Weights of a small GPT-style language model, trained from scratch on English Wikipedia.
Size: width 128, MLP 512 tanh GELU, 4.96M parameters.
Architecture: LayerNorm before each block, learned positions, biases, tied embeddings.
Training: a variant of SOAP for these matrices, 2120 steps.
Each number is 500 + 40 x the weight over its row's rms, rounded and kept within 0 to 999. Layers, rows and columns count from 0. Numbers have three digits each. The size before them is the row's rms in percent of the matrix's.

# down: layer 20 MLP down (transposed), 512x128, rms 0.186, rows 335-511, columns 96-127
# up: layer 20 MLP up, 512x128, rms 0.173, rows 336-511, columns 96-127
down335 097:407523494437553549528495483469512509532462468456570514460521551475424506521524498529530454512512
up336 098:476537482575592488508495480518531461516458460545470493554522521470531597452432485486508550457494
down336 098:541586483447539553478547487541493455409449478493514556469466494518448521490507456499479516510520
up337 096:552505518533443538446431517539463483445480538506434499575498503507501594516511450499508527498502
down337 098:541546523543484478448542432459505456541518480501500535487509516445536523440546477527537497567580
up338 106:492518491533552480505488437444490513519518569516509493534532488444546492426553485486445488487478
down338 100:562445519404486546442459541470468555497494537479504522511458543487466484487495492504445449515537
up339 101:525467498484509551451464496495516538513517521521495502514488491461512476552437508484460514393555
down339 106:499541489492510525483504477521545462570463501478563571425466479551472432573533518538516449525509
up340 114:555564520515412418452488574438535476482467555442493459537529481467539538543501498561485487525504
down340 111:461465523372515443544475521511493502430539481564493498491466485412455486514480552501424517600467
up341 098:384530547510531490479513506483468560501492524492542482514469479479481468460461514543514558489499
down341 095:517511497501447482511469488516566521446529534455524490490536469503499539489486468416523444450557
up342 094:508499538513439480523495477446458492464455530437471492518479490531566451493568494484485491578495
down342 094:525499477488493501532508493545545499496552528528499519575533431485435486520485548516453566539451
up343 093:493516473546562480526479488525477483423553476486486590416534516435448506574463510517541505528536
down343 095:450466521491490561499496447480483468519496507481430496502509495570536537476520571464458456472494
up344 096:513466508461467427505416459548467537510460459463538527515483531524549534555475490509562507557529
down344 087:471443565501453478472532433516496492460444485501461402476538480536446552562443504518423436499500
up345 100:454541527551586471468505504492584516471402519510446536466539498448511488473465425517530454477483
down345 095:463466499518483523520524491507519449510513489508502505424506505545445476508418478508411536569505
up346 090:478434501548533487541447491531482449501512530486476479518519536532501433470574485426468505484577
down346 097:480417559543557478479459490501520503554538470512483502513469501528487530475526442474580466478466
up347 110:483489486462551522509480508454497472511433498535479535553495483471518488480494469419533484472481
down347 116:500501461412503501474547528466556547501439519533555519514485532509532518522544546475525484483451
up348 093:495444519485479476574529498510498481452567469494447480518557447498446405496509486510440530490560
down348 083:565446436543554479440387549446539570511501516515547522494491528488481509573466538538519533462533
up349 101:532478530488558492476554488503518495486495486501492523525470504498479505497493490523516574480519
down349 098:406527510503457488462525462543454582460512488481460501530394540573522476475532525521519443522577
up350 103:548440470595454532541477519469539471460473558509533498477548590544523451558509541533567510531478
down350 103:514540542515402553456502525463454486496492500504444524492504524517534517551455502513504528506512
up351 096:513497419510492575460482530488452530494518542511506500542464572408460517502480452511509528439471
down351 092:510578488494514483421526469530505558523488493467518517505481531513495567519603489506449507549444
up352 107:468490585536506513493521427511459528531486498517497482506480581497519592484562451499503524491469
down352 108:496555491477550502529554389493545545499449504496522562542517518568371468514511521535578510447428
up353 092:482489489469445501500538464514449495518457542539497495460570522517545569460453471404505499511409
down353 085:509466531576556438471488489506488528485474487541461524529488566474512522552507543565416501485535
up354 103:496454501460461487566424455507519496534436552562454504500559503571443557557490533488459507524504
down354 102:495484497522500439538460475477456501542569518544457483504550485488562464479548589575549505529519
up355 095:446490570464589494408492494509575512579608507482543501516499457487557469557544469510493523481521
down355 098:498469532512492521556499517592508497482571415501405515442509539502493553493481522498511495507501
up356 103:500579536565504513450533521531504418478503502512582521522564476463492512469515422527468555488531
down356 104:544474572503553442484487498525474582488469456504545520519485487423521443536530431490551479520496
up357 105:477453516499511391517394536498525512533495501565550579594514549444547500474466519477514479525442
down357 094:478532469438492515507544498430470429478455469579475511473455503543422491501480410532512487557479
up358 097:524529459480517566511486516476524460523481533568502456501511501491551445421538495466483517501510
down358 096:476445516539515487481500479481522599474492426552471494422507430492462529544484528492528514404549
up359 097:505487520476519495482452418488489486458448451543449455525526589482503521434521471538472501522532
down359 102:566537511522483502479493574554500568478533500513509544512478483485575498548476476555430531522464
up360 100:544506559425518467459518421463475496571534525504474517531466482522539481480531560478524505485497
down360 102:575503509519481451492531471544477505418506502502513531479490404463462521488502492543440475520502
up361 103:518532557529479550523524517527401487500485452518550568531485499449526555476466486496544509475478
down361 099:441495519481470513476554441521463531506578524500461446458571533598507457452495483531421454532504
up362 090:525525519491505522551513529486484550528424472436526570481477507490602488526493473447475447433493
down362 091:458528465449439547469468429440499490433435548468474434491476493416471518485522469583530532580486
up363 099:565451554483440583482455535556503473445556479462433465497487520529455503496432455543510538581532
down363 103:506402527516456424505480515527433497524558443497532424482510503556530468532505470533573519544533
up364 106:505540534498499526457457480528493481554548522529496553435487541493477476468536503568517563461431
down364 106:504491533587512459499490554553529514518526477520509465551540504493486441563521534506503480534501
up365 102:560470537462538544452475443511536551479510489501520510469544496476485524500526482446494489490517
down365 108:558514479492559491462627544505471535516501539502515496452516581518496574477514513546440512548493
up366 093:465593518486531453487497550544468432527526550459570548567439553566517555546542530503553521523496
down366 100:556535484526495522431483552616445555473451562522502544485461490454448465485479488493496516487545
up367 110:502503497480492478530493490519538534518481531470516584520547485470527484478540509469497523556593
down367 110:518438472534549559437542480466557463505430495527534490455474452564614491551504509471465515443467
up368 101:531544411448474447450496498509479549524513493478534536485580518495458481512498555479515554525482
down368 101:446522488560484529509549478521503488496460452467598495547489584498517555465533516536467452499543
up369 093:539492481437558525499464486569441461500514483495502477565459539475490489494482476497533566468500
down369 099:507558542576439594503538500472507445443513487514514528515512540517444455530519525518538462489539
up370 103:552501461528507452538503481543501472483443528546495556524526456574554544486508448505528521511588
down370 102:513502462493509493532497478522593462505554554534427516480459461503525520545448474481451442486452
up371 103:516479513548490475573502435468438490548468498542526495457514515560502526474538487504575517516440
down371 098:511509540489504420457535458548570453425555505517477492544473439551537492500584443428528539520523
up372 103:460598495522538480502481428577467506485507488478511548529412520504518475419476466481430448527524
down372 100:499439478483536570502514491526494457580413457510460468436518502474558510532521474442456575491473
up373 102:516540489517481500421549436493520534501476510446478486506444557474456409468474501471438560575393
down373 090:428463572546484461481552534463522537423554453467485463479422514517492529504482555505515495489560
up374 099:470491514538453510560442531531525489481399550575500451542471504490487494495520503544405482572484
down374 099:527472397446532570508536607516484538505400529527544540521497484533472503372491519449518606429514
up375 097:516506561590449524472545445513544516457423411468494552548474499522420572505463427530477496487467
down375 101:545512575599501478599522473470505522592542504592518462513468530459533411550526540466458534531506
up376 099:544519471398465532534483439496512444485472514461597475426458480442500526452463533554478523468479
down376 113:518492549578471524497477487505473498571532493467429489445426574553545452498484485430487504458515
up377 100:532515556523464486467525471511546391491418512542507474448529458510522517483480448492518595555427
down377 096:519486516560509572411512499536569525509484498510562579502472527499485528512484547498468476486495
up378 099:511528485498525464540476373583522390545532509516556517556463509494476534450530472509503504471484
down378 100:509524465492545499519469561459514456537398510490483459492435516558443555493485512497469550472523
up379 103:485508470496487451472448489484505432487423496442457519535508479449436433521512481562492509529501
down379 100:561536544597480523497476415426530511455494511524505559465463537484489538475450504458457481495517
up380 109:598498486508461510459449509512565501491480410523521539550511515473456509453572489495603541548580
down380 109:561432433473538560509432497504523456498561469526553523471492462535451472495511485534501571551468
up381 105:497498554489498512449495514535404477537470518577470516559513538527538514563510540542572446483520
down381 108:571483535526443516493490510536487523499528575483516477465503460421494482553501503448476481462533
up382 098:512453497499478479527455575533502483449519538485445514503446537490514455485536484520453494467537
down382 101:459561461450514498479483455503519494455479498510511497462497507579476487428542512544508539506549
up383 092:483497460517450517414604518540534593469522495487505482491494552523533522498584494457533506543498
down383 091:448536471500504462552413503493531476411514488535451510488506381519488493563446512472489460501546
up384 098:434481468506524541477493488521523489477518452511460478580445524423446500531502485472515491552528
down384 104:492473526526496488439455500465520521530559500502486450513460502487552586545547467519518481494565
up385 101:483509492513510476521480421477441561453537482496540499474489549440430563437479527533587523461485
down385 097:465515474479383572422523528551516542532396437513479478470540443493528442489500503531477506520461
up386 096:475416506548524536534494517499504574530513444492556503555478566507544455514509493492468488587543
down386 100:538526531548463557494461499612494485517509551470545459446489591499479465493454477498408504498582
up387 087:530495543480458554505501567466439483465588586461573480524452475496549495529408455466559467493472
down387 092:537473558536500501447449553516582494491528459485485496540526560505480451546518459495527507461442
up388 098:485522458592388528579458443466529582494445543503473506513536498488499502446536477549486550442488
down388 100:467560476504546500534448493499435473522487448498523561434546484526487480560522413471472547502456
up389 091:521557513494495506471498507502462457503442584491403483440503491511418432418534484487523537523491
down389 096:491558526492460478525555534510473486438481532490530484436415518555568509564484563537529484519549
up390 091:480513512565513532559507486539527486533466550466466575536552560521525468476478546549458570528516
down390 092:472627448565543480461536483496485465483496468533519430472506496592492545432494510434435466500478
up391 101:537547479467468469454500440502539492489465538533416470557529528459538488433564501414522536477481
down391 097:459516524517487540457527519488489577484467498486532546526516543550515447549551472528547539571395
up392 108:465385541476487492497547570462534474578491490509496533551585523428496483504510511449433558562537
down392 108:540478444501520486492473568514516507533522532463477466502508480503465506528436512469509390492476
up393 107:549512478499519504584619506532460536470480467495517542490485460484561506501523457508519535488413
down393 099:504474474529526474529554528454548460563462444478459481555426496436432521488507477504441500512528
up394 102:511473533453494546471484489465574425547502495524476509461599571453511484545517459440459578496472
down394 096:493537479512510468563474471473475602502528529488467474489422463477486543454505508486492495508557
up395 098:506461543474487443537544535493536472519459427492548581421497513471556522510542488562545479504516
down395 103:467568504500562502471551482543455466519450523448554442558545481517510499538454522518508566467518
up396 109:521548547476494579528542491413539471507538531516525495523556524454462434477516552405523564575505
down396 106:472467520454532513507499494441398509538557439485419512500448496474419572527452469508414541419501
up397 100:478576505531492474485572535562451549482458483469419474562548502503506497478467455470489566461538
down397 097:482469486503487503464518456566474455431560531461497487520498441460483560545475468545483481554551
up398 107:565513603465514472526494496561488451496570581478525439473502491470540457511493484491481525450464
down398 107:513561492543489475502484530508470532511492507490492495522508457523497460547522523441499458477521
up399 097:514417461463426482593500503481496453520460459458563438559470497481500503559531521525572485608486
down399 097:570526532540593494430471440488458535506470551475469506550512553433430483567399440553581454470555
up400 094:574470465464548473472441539545439477507448536456515568474487493489498437514442439421490497533506
down400 096:474515530523507546484524435473541505495469469498531472492510489551511576484530533480440460576536
up401 100:442512580507461449489485523523551531503517484534521414471467512454469449457511473482508512478503
down401 098:501488530465528522551573534594472502537357540506462565459532543550490433535494473529487500526563
up402 102:425475489455515520542514551464504542518499519547516525454468597458492432487433514517470481564414
down402 093:487532525489468484440576497454513492512556416473429472483535545529564580471507574488525553479520
up403 092:504502504488468536549463547541519529584490502516476470597450472481522447508510509571515521611516
down403 096:498545502475499532467535521460505496416533503412515482481511488476459480465396481508510475456491
up404 104:550482516551506449509526531461514468542522465522541468456473519537449486467454525472540552522497
down404 110:496478516508535502549516512486513611473572469475503484497513543488520553507551531471416496469461
up405 100:508487533446518489480450507506478473531502500489492500459524557484468501441548520514529478487526
down405 102:494474535511495468519530523529469573502470532564524523539473443457546557512547501509486448524449
up406 098:471509564512455530461512491563442524513503465510428543521464496429421494492469459539509505516519
down406 093:440532481503521443518480446462472434434534588541508469514473470564499474486494523523481522483509
up407 099:547461421507475491504498491485520552461519481451504453490481438543433493522501510468507509471486
down407 105:559499623508450461449491538526527539516503519447473499447448461563452476553538486543491537470504
up408 106:503503480436494430540430517519505437553524443521484562549513479493492488495505546505572552510507
down408 104:488457580544502449458460506428488607464534513480476434540500560507548571470519472445554446435487
up409 103:485479500474500572539552440478485490472493420570519532481451513497590509471519501505487480476548
down409 097:525530472535525473435487478463462522563605448467486458500514491477484469489435466484522569604476
up410 100:531470498484439549467544536429461515502522508464503497540513512481501540504501546513505515525553
down410 095:529524399516531505478443411430504483507530540521476469482577484487473517534549478541490446494501
up411 107:497494554486555483567486540452541519492496554468474534451566536529495479479490478489539485494461
down411 102:485476529513461517452457510460496481507502524506495467476512523474485458461604521480510464439424
up412 099:440438553521549499545411467560553493513509461566524434561538532528477510459539480536468467514553
down412 102:496592469534498450503451493454448561549430418499492468477433521496571500508503467514517486493458
up413 101:508490593482498489506530471468464479521519561514516458476467498497545490511470534550509498495522
down413 099:544616545489469499513493561497510474471417550483439459396588573502502543534545500505480517487512
up414 096:492523532519535521532499478594481571521519477515518517442482540505454458453434525499531522546533
down414 096:442490562515506467531486460486569474513507581475535545473513409474510572462613578505485386510515
up415 104:524463505496477536500563531540497504541442515547498509521521528458469427426491476482542513529489
down415 110:540503528574491449428480500512500444523620509488499447538499559444475509451549503478471511545496
up416 101:492517474499526450474513466509572527376549535532491551479541499528458544522443496497543494434501
down416 107:519494533433506500482480462456477536570498496510497540492497454502538514461616488453519508526506
up417 117:519466476457482518541504487506493508444446511518499512465481576546434505467490550433538524482525
down417 105:567500496482521537511524465512529442559459516442467453462438552503512537498508499571513509457519
up418 101:465491516444475531450544485465543524403489605514466487509531537522435443505487493470472563424491
down418 095:456501461466487552511514434486486515564526505505578499463470482580520524499501507550544476539480
up419 100:586406555493533452483530497436432468488553520505476501475558508469498539399569561527496541519460
down419 098:475547421521516525525536502527572429537508502419482486517518541480486469614543518465566559570469
up420 107:534502499497465462484476521580506445510518540518526485559457508538558424477475503576477492526430
down420 102:542537469517490571550439513502456511480479538507448506470542502563506531476543486463476588477537
up421 102:508556529440484482534497441479544525427542550543453522496557412513548541466505478481506523510510
down421 101:479533476470432506522473474525475525512482494498515558538514591509462457435523549433490526528549
up422 101:512509579445399483468477470447503511529480588531369462486556517521530528470448485495513511551546
down422 105:526468536507415491478529527464602477494480447466473542476406526442510444491465541446484497527515
up423 100:542528526548480570491500542526465564522514495488450518568477424517441455502561476510580534535507
down423 094:487433499427482455530446425470506482433533441485476568451423492592499457480537526494505432459484
up424 104:503536555514443441519532429477499511512447456562555558503421479507523477469459484460497545574486
down424 107:499542480563553476533538530448486521462505433436535512504541523450462416509488447488461563390491
up425 098:479425520437515527495488440518546499522531456510423509542477515411546488520465534529497561482513
down425 095:458565473571504456490490515490543445484402486518531461507547439466530500541536481542501435480535
up426 111:554536542488460590522489491567531467500540478535506512516504519461498490459434524529509477513521
down426 105:496478522478418485521463529577507409585504425555500557502470455513451525493513496517526503571426
up427 097:569442470533464465534487508481511502494500520514491482535509507480465449536533499473570527516572
down427 094:495413546558577431470485507516552468572474497452514515519440451478563462566521483518546528482473
up428 101:576537453488424448506474454465566543587436546470489528532502559459494509468471509442507456530469
down428 105:539525502494542564496521488513398529497544506529470514522510470522425573555487454446498490398588
up429 104:463502492519521545465473444551506478468554449476364483568435482463503510497421517515466510588531
down429 100:555538485488515474517472562482522467472521510448506489511466540481447458493453476539413449467488
up430 092:491548518386500511487487572509466474507491510473572533569510470444504510489470427530533454500544
down430 098:419510474467542533422537502500510518491466472482508472525506491504490433500500510476445495462496
up431 115:516498524469574517564527543600462478548467536500501512472444450480492484503496540530482504479514
down431 108:536478504483474506477522531524554502471485507559498552440471490495482536501424506514497511524490
up432 105:472471581420505439498524546495586367543569404485513479468520491454511540552474540492443516459547
down432 105:471569507566509456476481476476513576527575513454500496457482496519478523472450561456550538526529
up433 102:504526455563545522467521506519497537475447563470540611468436476481459490498474478459536468511583
down433 096:470525447465420504502466490473538443533466499450542432557428492483517518491490447478474471470519
up434 097:429572513494466441496468579466452466505524473454553489483436467502514498442507518555485537483442
down434 102:504447471468523509501520507547534476496557440435445557490526526557452468500572501566442524447523
up435 097:472477450444606469489533486515479502549473443468514484510551498472554513522529388450503547519421
down435 093:419499535519370504558500516494520552450532450568467519521481492565447550566437459552473533480539
up436 097:518434560492476510546546565523522552530496519442539502499533497496525542484546465482536440463556
down436 099:451479519573583492534505498502493504530540521528485523472493498441488398476565573498493492522495
up437 101:510500491491472493444483552447531480503461541524496460483494553500540492479488473408463436508548
down437 104:461468466584491462472553513472443476611500495506541527478495486542530496444450497566514572448573
up438 103:491512575524496514493502550530496504451469597445525477504492470514464531495526492550510490515493
down438 109:470504453464518482509485440514472413517527452494562500511530508536470488496459532489556468480549
up439 091:499486477494459498563488490496491459507409568532433514537520473523428506538555463494567565507474
down439 088:474568545553536433555509506551578476459527487475529478455516510494526466472409490494580508517540
up440 100:488608498509556494552498524521486453538458474488486511562479473459481497536463468477553488546534
down440 100:577526537499511575492605493478524490494481503445541526456404566502478463571457494533514462505490
up441 100:399594483456444539528493469503471557521468430482416506480441505486472559553536459478481515501502
down441 104:545500521458494519493491522508441531547456481528469449556492525454502450453474454503522495523546
up442 100:523484472463447453468560504486493406510571463551473525568497508517443459512385485492523498504438
down442 098:479452491518473557552458493536522553496448442494488467534480493512490505412476555515519457464595
up443 098:452520584483492510518452479507472480459480527439544497516458484499454506417416532485465503536476
down443 106:433475524456431522477484498500459604532474496589541525530467501451453526491481535505567504460545
up444 105:465536541572495442510522477511419508488510534524557482589458487523564552573571483533460467449540
down444 099:537460480490564533469492570482581463483536534442456470450533522427506562545477526459457537519483
up445 105:518535525507580531432473449538570523489433465458451510442549539577470540505539485584438519421564
down445 102:471491476570538511457515511561531460486509465444525505510569572492582441493540453517530511520529
up446 108:535549515450489471467577571478480514398479492493481504507539555488488455518509525555586435484432
down446 106:497471420559551460546477509474475530578529515525508518454526415541594545495492533500482550507495
up447 101:454431560479474397503495462471434484467473463518510487474531505408509486514489493521560508479527
down447 095:474551470509540489504484499489503428514493532556478497502515529545444546556493495511487517560547
up448 105:518396514439514444514443455478536449474524481586441493567486531460520488493515484439520461544545
down448 101:478445508438485473445563431463489485468517515512545544479466466522553459489556455494451503528454
up449 107:492517527482523522494474473538428460489502497414462461502568488465503519476512482472426463539516
down449 105:524517494519563459505490541568445459490508545506539497477549540478488473489532472567472481592509
up450 108:531436569487554463423458468552446456479499517532489604466563494459496473500492545524486499519507
down450 106:512553484502490545543550486398485479505495474447513462514477439493501507455534461507526495461527
up451 100:484438503508525535482533439488517507461430497562488519514552432426486539498484525575481497502557
down451 104:519520426432536528528451537569439484482480497478524477490499495497408527480515487524446475495597
up452 098:518537506493562581469467514493483508483496557500539492476517566426518544475545559525551525472556
down452 098:472495464567495475533498519511495463426511488496454495503457477508525552513541561417477451491536
up453 094:472443513521452498448506458502498489547525517529585469585536542498520477453522542530556542524504
down453 104:531560494525519490502503570495574520464565424585507522480522470508532593539499525508482486488440
up454 098:520474490460536552548487524535517449506554509546559518519522602580441424543492474501489562544471
down454 114:459460485412446487485508539475573435525485545516525511494552477405473539466414496477548498405435
up455 094:457537480397503526541563449409520474464455516508517496554526445544422480491487514471485534562530
down455 102:572591552487422556457483500474490488473532547531533486449467508486459483518569479559507552452497
up456 101:552507565506508473497454494486399474491497495530522503568512535450472542468508487559555511459543
down456 100:493499463501508509507487418533461465523521494514453537491447483481448444544411478553517557520518
up457 097:472528505481462492534555482426505526515450528527529458525470555518561551514443490507463448520485
down457 103:507467557486455470510516481474515563483571501494494551484517494491488549427454575525540473599454
up458 095:453486468452505494431477504450535433520500523470533482535429548588476433443489541433507460505514
down458 097:551457528482562385554567556509496515556451469569379522515487461509516443571496527551506507490487
up459 098:541507514443511520495520475485504488538540535489588570532535461481495479539452436482591433542491
down459 103:567519464513524534532495534505483468477441465559515454532537517475429470462442509502507525464512
up460 094:521470531510550512499491448490419484492505588439546472516534480512449540558439481464449421546530
down460 097:545476515473500563498475488521541449531519478514481471506432574545512526479490552513512543528469
up461 092:540389499483431570494437488458481542526529498534595532488478533501518549441485489489468479449554
down461 093:502444606532540436501527454500554481474541501470518497524501576485480512580380452494512530487501
up462 097:532392536548438482430559507469497501451490515491489549516503469497477481476533469560560559482527
down462 095:512590501488538524537500484450497526510559443485515534551485435521455423500410487484539436461517
up463 099:497464559515514509461496482519489534438487560491548474450418530446527507501488512520493508513458
down463 108:439603527531532513483532485493480546535536478494597494414496483551460537508511481473495539474470
up464 104:572449483494484467539541500458491529485546499494468451524549507499432452554529527523542584525541
down464 109:513535532561508456561556495412498514476538443460447430469518517519531443519562546456479509485521
up465 086:554451432474509495480507468503515426508520588547484446501457501500522478506546476453451519519575
down465 087:471511463524512408438457504512507494503465501601534539453515575540465456454464428531453483451466
up466 093:534496531459426475482495550505421565510435525529491482554440526449468475482555473485493539527481
down466 102:512542558488572506509503512510493472597509551473518550430518567448544483443473469415468442512539
up467 113:465471560434561502551485499494465487502488443505512595511454509464409533512465518556513511459470
down467 116:471551487500480552575468410436462488490473556515498531550542472497498590497524403501505477451502
up468 117:496463541456473448509469525505475483526481503498547519515480539432521524468605500505446544526460
down468 099:510516553495564500510513440428478586478449476522500481580482484472508524551527549496553457548501
up469 107:512429516510470527530430448531578492517498507463480448523463489440481553534472480506479442592474
down469 104:450503524514462440501504480465554485525531507529473546598555515511470544516532483564487429529445
up470 107:518462484465456557487497539461531473490510512460465577552485579592495508441512521566442502474492
down470 102:561511516463518505467524544548482464472517512640506508461433466478476531488527502473573509527519
up471 098:482581493535548451465511515467529496487540503469461543497523536440580481472514567506525509537528
down471 090:489502535507558551535468466530478481583435437525522539603566457458460429511500486440525495496451
up472 097:512547491488505486509535452486475555485436514517493489496471509576540518500445486475623515507493
down472 098:520551576427517469540424479514473502517486530476478535546498499493407583602512568491514522491513
up473 108:575512484452487492514458520534514464593533501459514478465465447552488533514509542487467488500547
down473 103:527540518435464440556515494476527499461542540523589501462515531554502538487571462584533495501468
up474 100:458571500468515557497418440533469498434539575501525523538533489507493469486516479457516406519521
down474 103:504568477487472500490546446599553543508460425469492490573520504472446458506453470500475437550492
up475 096:380455467504487502479440534560462554442475560502503449516519535471489533463492432533528535494504
down475 101:493472597494449524466535485464453536505416474514521494561592488530522461539460562454420468444488
up476 105:509474529486512468464527411454494458534493517491452484453560383542550467454485474502542566479505
down476 102:561542581432445529522470505597491535440528532579489473468572500490495562505543482478519515472464
up477 105:537531526515422502482487492500458585468522518446499463469544511379510514493478507465438515411549
down477 108:452504534469486502464536550427481522533415509526602549528551568533428477456469532490517567529468
up478 094:528445590492466448502481554542580511469419497517439638507502513498503514551473486508438553587538
down478 098:468538456530458459550488513468428451483534474468480538498472590549510556498483558443511509510580
up479 106:410509513538508554495513524464465520410503546459453543497524473506469547446426462423531552504472
down479 100:436497442469586479515550566439534518527500543525547538444440511505528451567491494531447503527436
up480 096:531471434553513418544509498551418526574515551466516581463454547461487565506532490413513529469500
down480 105:464454446424463501572498540531481463496540515467549461461521552532479420462471569466462511421485
up481 090:512518515503538491518468482553433452457508519528506518575487402587441534475508505442494471526524
down481 095:496532464447561496514548415415473487454531467506506534540514520533582498504456521519442447468488
up482 103:493537568522463516438523470538524581452467548524425564520550530478545541482498449457544472446512
down482 109:482554504478476484512515537447529429510475464454497500422480530491512453452560525485446515438536
up483 109:424487541472477503497458491487450508484517520505429511512387413498507578487536499494499462509481
down483 108:564529493444485465511561490490562521508494511468524478454470544507519536511480476529526519479515
up484 099:450445522486508486582558528483465446474495527525525443484481520496510514464530448484423538588466
down484 098:488490523506441474463504519504483477495476561519501500434554531492580513547524461480513539504496
up485 097:475520511565524527454564473506475497503542521534505482496430491520526526583512519446554517521493
down485 100:493498464463489481534502489477455464428470539518572481559527557496464494468565432488514534512500
up486 098:477499507455513545503546477486508516417486525566513570467551523518481523460547457476442482485534
down486 095:589437479443521485496457504457521516520535495509551438480540531483571481475523500582510489471449
up487 095:561497518443510531430489525486475505494427407496468529531507572490506542455506415475473608445523
down487 095:543483524526451475556523555478523528514447424453481455525512452450534429524443506514512467460520
up488 101:479527508595534465573532424508467515445504487455484509554522484401439457461595527470485448553509
down488 096:476560551539473494530544557444514490493463467477476511461536580549531550522503473444520426507427
up489 099:559442484530430590529579444486487463462526506488447450480511541467482467489409537467454474507577
down489 096:452573517453549489494455567508468575537461541508454543457425496524509528536504497420498516522486
up490 103:537522520498465498491482515520473477552496541472492525501467511529580441449500568499514406573472
down490 108:535527470495434478517488558417456490455451528545541489529517501486479462550493420548447490500478
up491 105:448468461482484587539507468508548494501445499554551441513524485469459531534485483488422528492546
down491 109:503469513507506464453486546456509483426569431481454490537537501455521426487507493527548540483552
up492 099:459515600460459537502511544556484508544475455545533500534466528473499508435574503468468528500457
down492 090:501541582533513479500486501487493440539449509510520472511504482461545508477463481546462509543534
up493 098:483412588456510522510493531479500401489512504458435518549547563531493507486508472432503554456566
down493 105:496411538509500524528380502448568498466578399547528494517524565528449433564552495482508488504490
up494 103:476538453486478553425494451489481554570487556472525522510524542502441576516547496502530515508462
down494 114:492489447456526474466543454477585472481402534480478501509502550504532513498580587523498572512468
up495 094:465542552443470496511571550517471488521559447467524513490455491493516498548478480458438577496469
down495 090:508503492501508524418520500567529437491521521553459545465444595468575587424572472519554465538528
up496 112:472521544500435470539444486543481521487481538485527487537508579401482453420501533509462543504553
down496 118:517490484427469481551510534459415451542488523509541497457592547484439483492500489474472513420543
up497 102:506449416450513457478508466485508522436489532504463544565516482433487512502501498488508535556490
down497 102:626503528516476564534499577584514492482502493485446548454525590511490506437521525516473545527484
up498 089:579434509464419503478489403516504518585426513515539493492446569558448471486552537525576446487509
down498 090:460563510509548517488551493516529514514556536485510483462574480507483431469528503515451461504498
up499 098:570427534540534443515547516579470474472530526467436511481521469467523520553451516475456512542541
down499 106:496552474520556472478498458428475515513510486500549543511582568561471483416450491445483500433489
up500 101:469539560420513550553453510518499469519499543472487515567435514581469485472542417462447534515531
down500 099:499473447490514519575527536507472552515561526477488472488550461502542512544480517504522437533491
up501 089:526496513472504538520526501541499472492500474468406473504488495484517578566394638521619490493524
down501 092:548492425576479448445492459414520530543540562589553473447515502440508479488477552500465451466419
up502 101:480487533520458499521490571527538526496459490491492489540502522450520476437427456552519533483480
down502 102:597580522507509505481527507534527496521537529488519475444441531469457491534449526453448519481511
up503 092:553496500471511498538504545479511486498523489470469479552534560522497555501456437455516545554499
down503 090:496446425531587456535481524477550496538380484547567522508501542472496485505448507460437485561508
up504 108:557536469456484457545438478514501448484456528467490532485515496494523455509519533515525507616477
down504 102:467499546495499551521563519448526509540529501517520397468606518473537523519505505415530454454518
up505 098:442430566427529479465541527489515527576500492501479433554553553549454469491517482541507533490548
down505 099:530468439524518508464508486540446501496498548418437494444518495410502562492507486518542501485472
up506 105:499447535476364458496421468563483540500517472488500478585485454490500514563505456497534587489488
down506 102:450522504522460526447546513451474507522470509454589536425459411545491433488510506437494474452499
up507 092:534552490493495546479463492560595519449477541481502467501405491495539465401531472479529516490480
down507 095:530556462516468450567507540510501497453538462515514478388481440387482502551516558498459480570463
up508 099:546461464524398482490511476500546486523487524531540490501480542451530535520443454516543486525515
down508 093:528476468556586538572537478493497405428443462529502573506498540547404533489480490499529550509514
up509 093:506484515464502579460444462601517466419544552506478488440553499559476480502540437476516519476565
down509 096:494499466485501509557471520476540541469422435553526533524552511497454455462524454541435521464465
up510 095:472531492500439559481497480417519531488459486503455567544492480508540464411483512476573563484467
down510 101:441495540510484457554479459521448542540516539516486519529530508457412654496535495513497485525478
up511 106:486509483483597552594471410503511475471491517544483477504528550558482576473483450479501534549483
down511 099:432510466518545469460510514583502528520461470417498497535508486489463459514526492554517445473418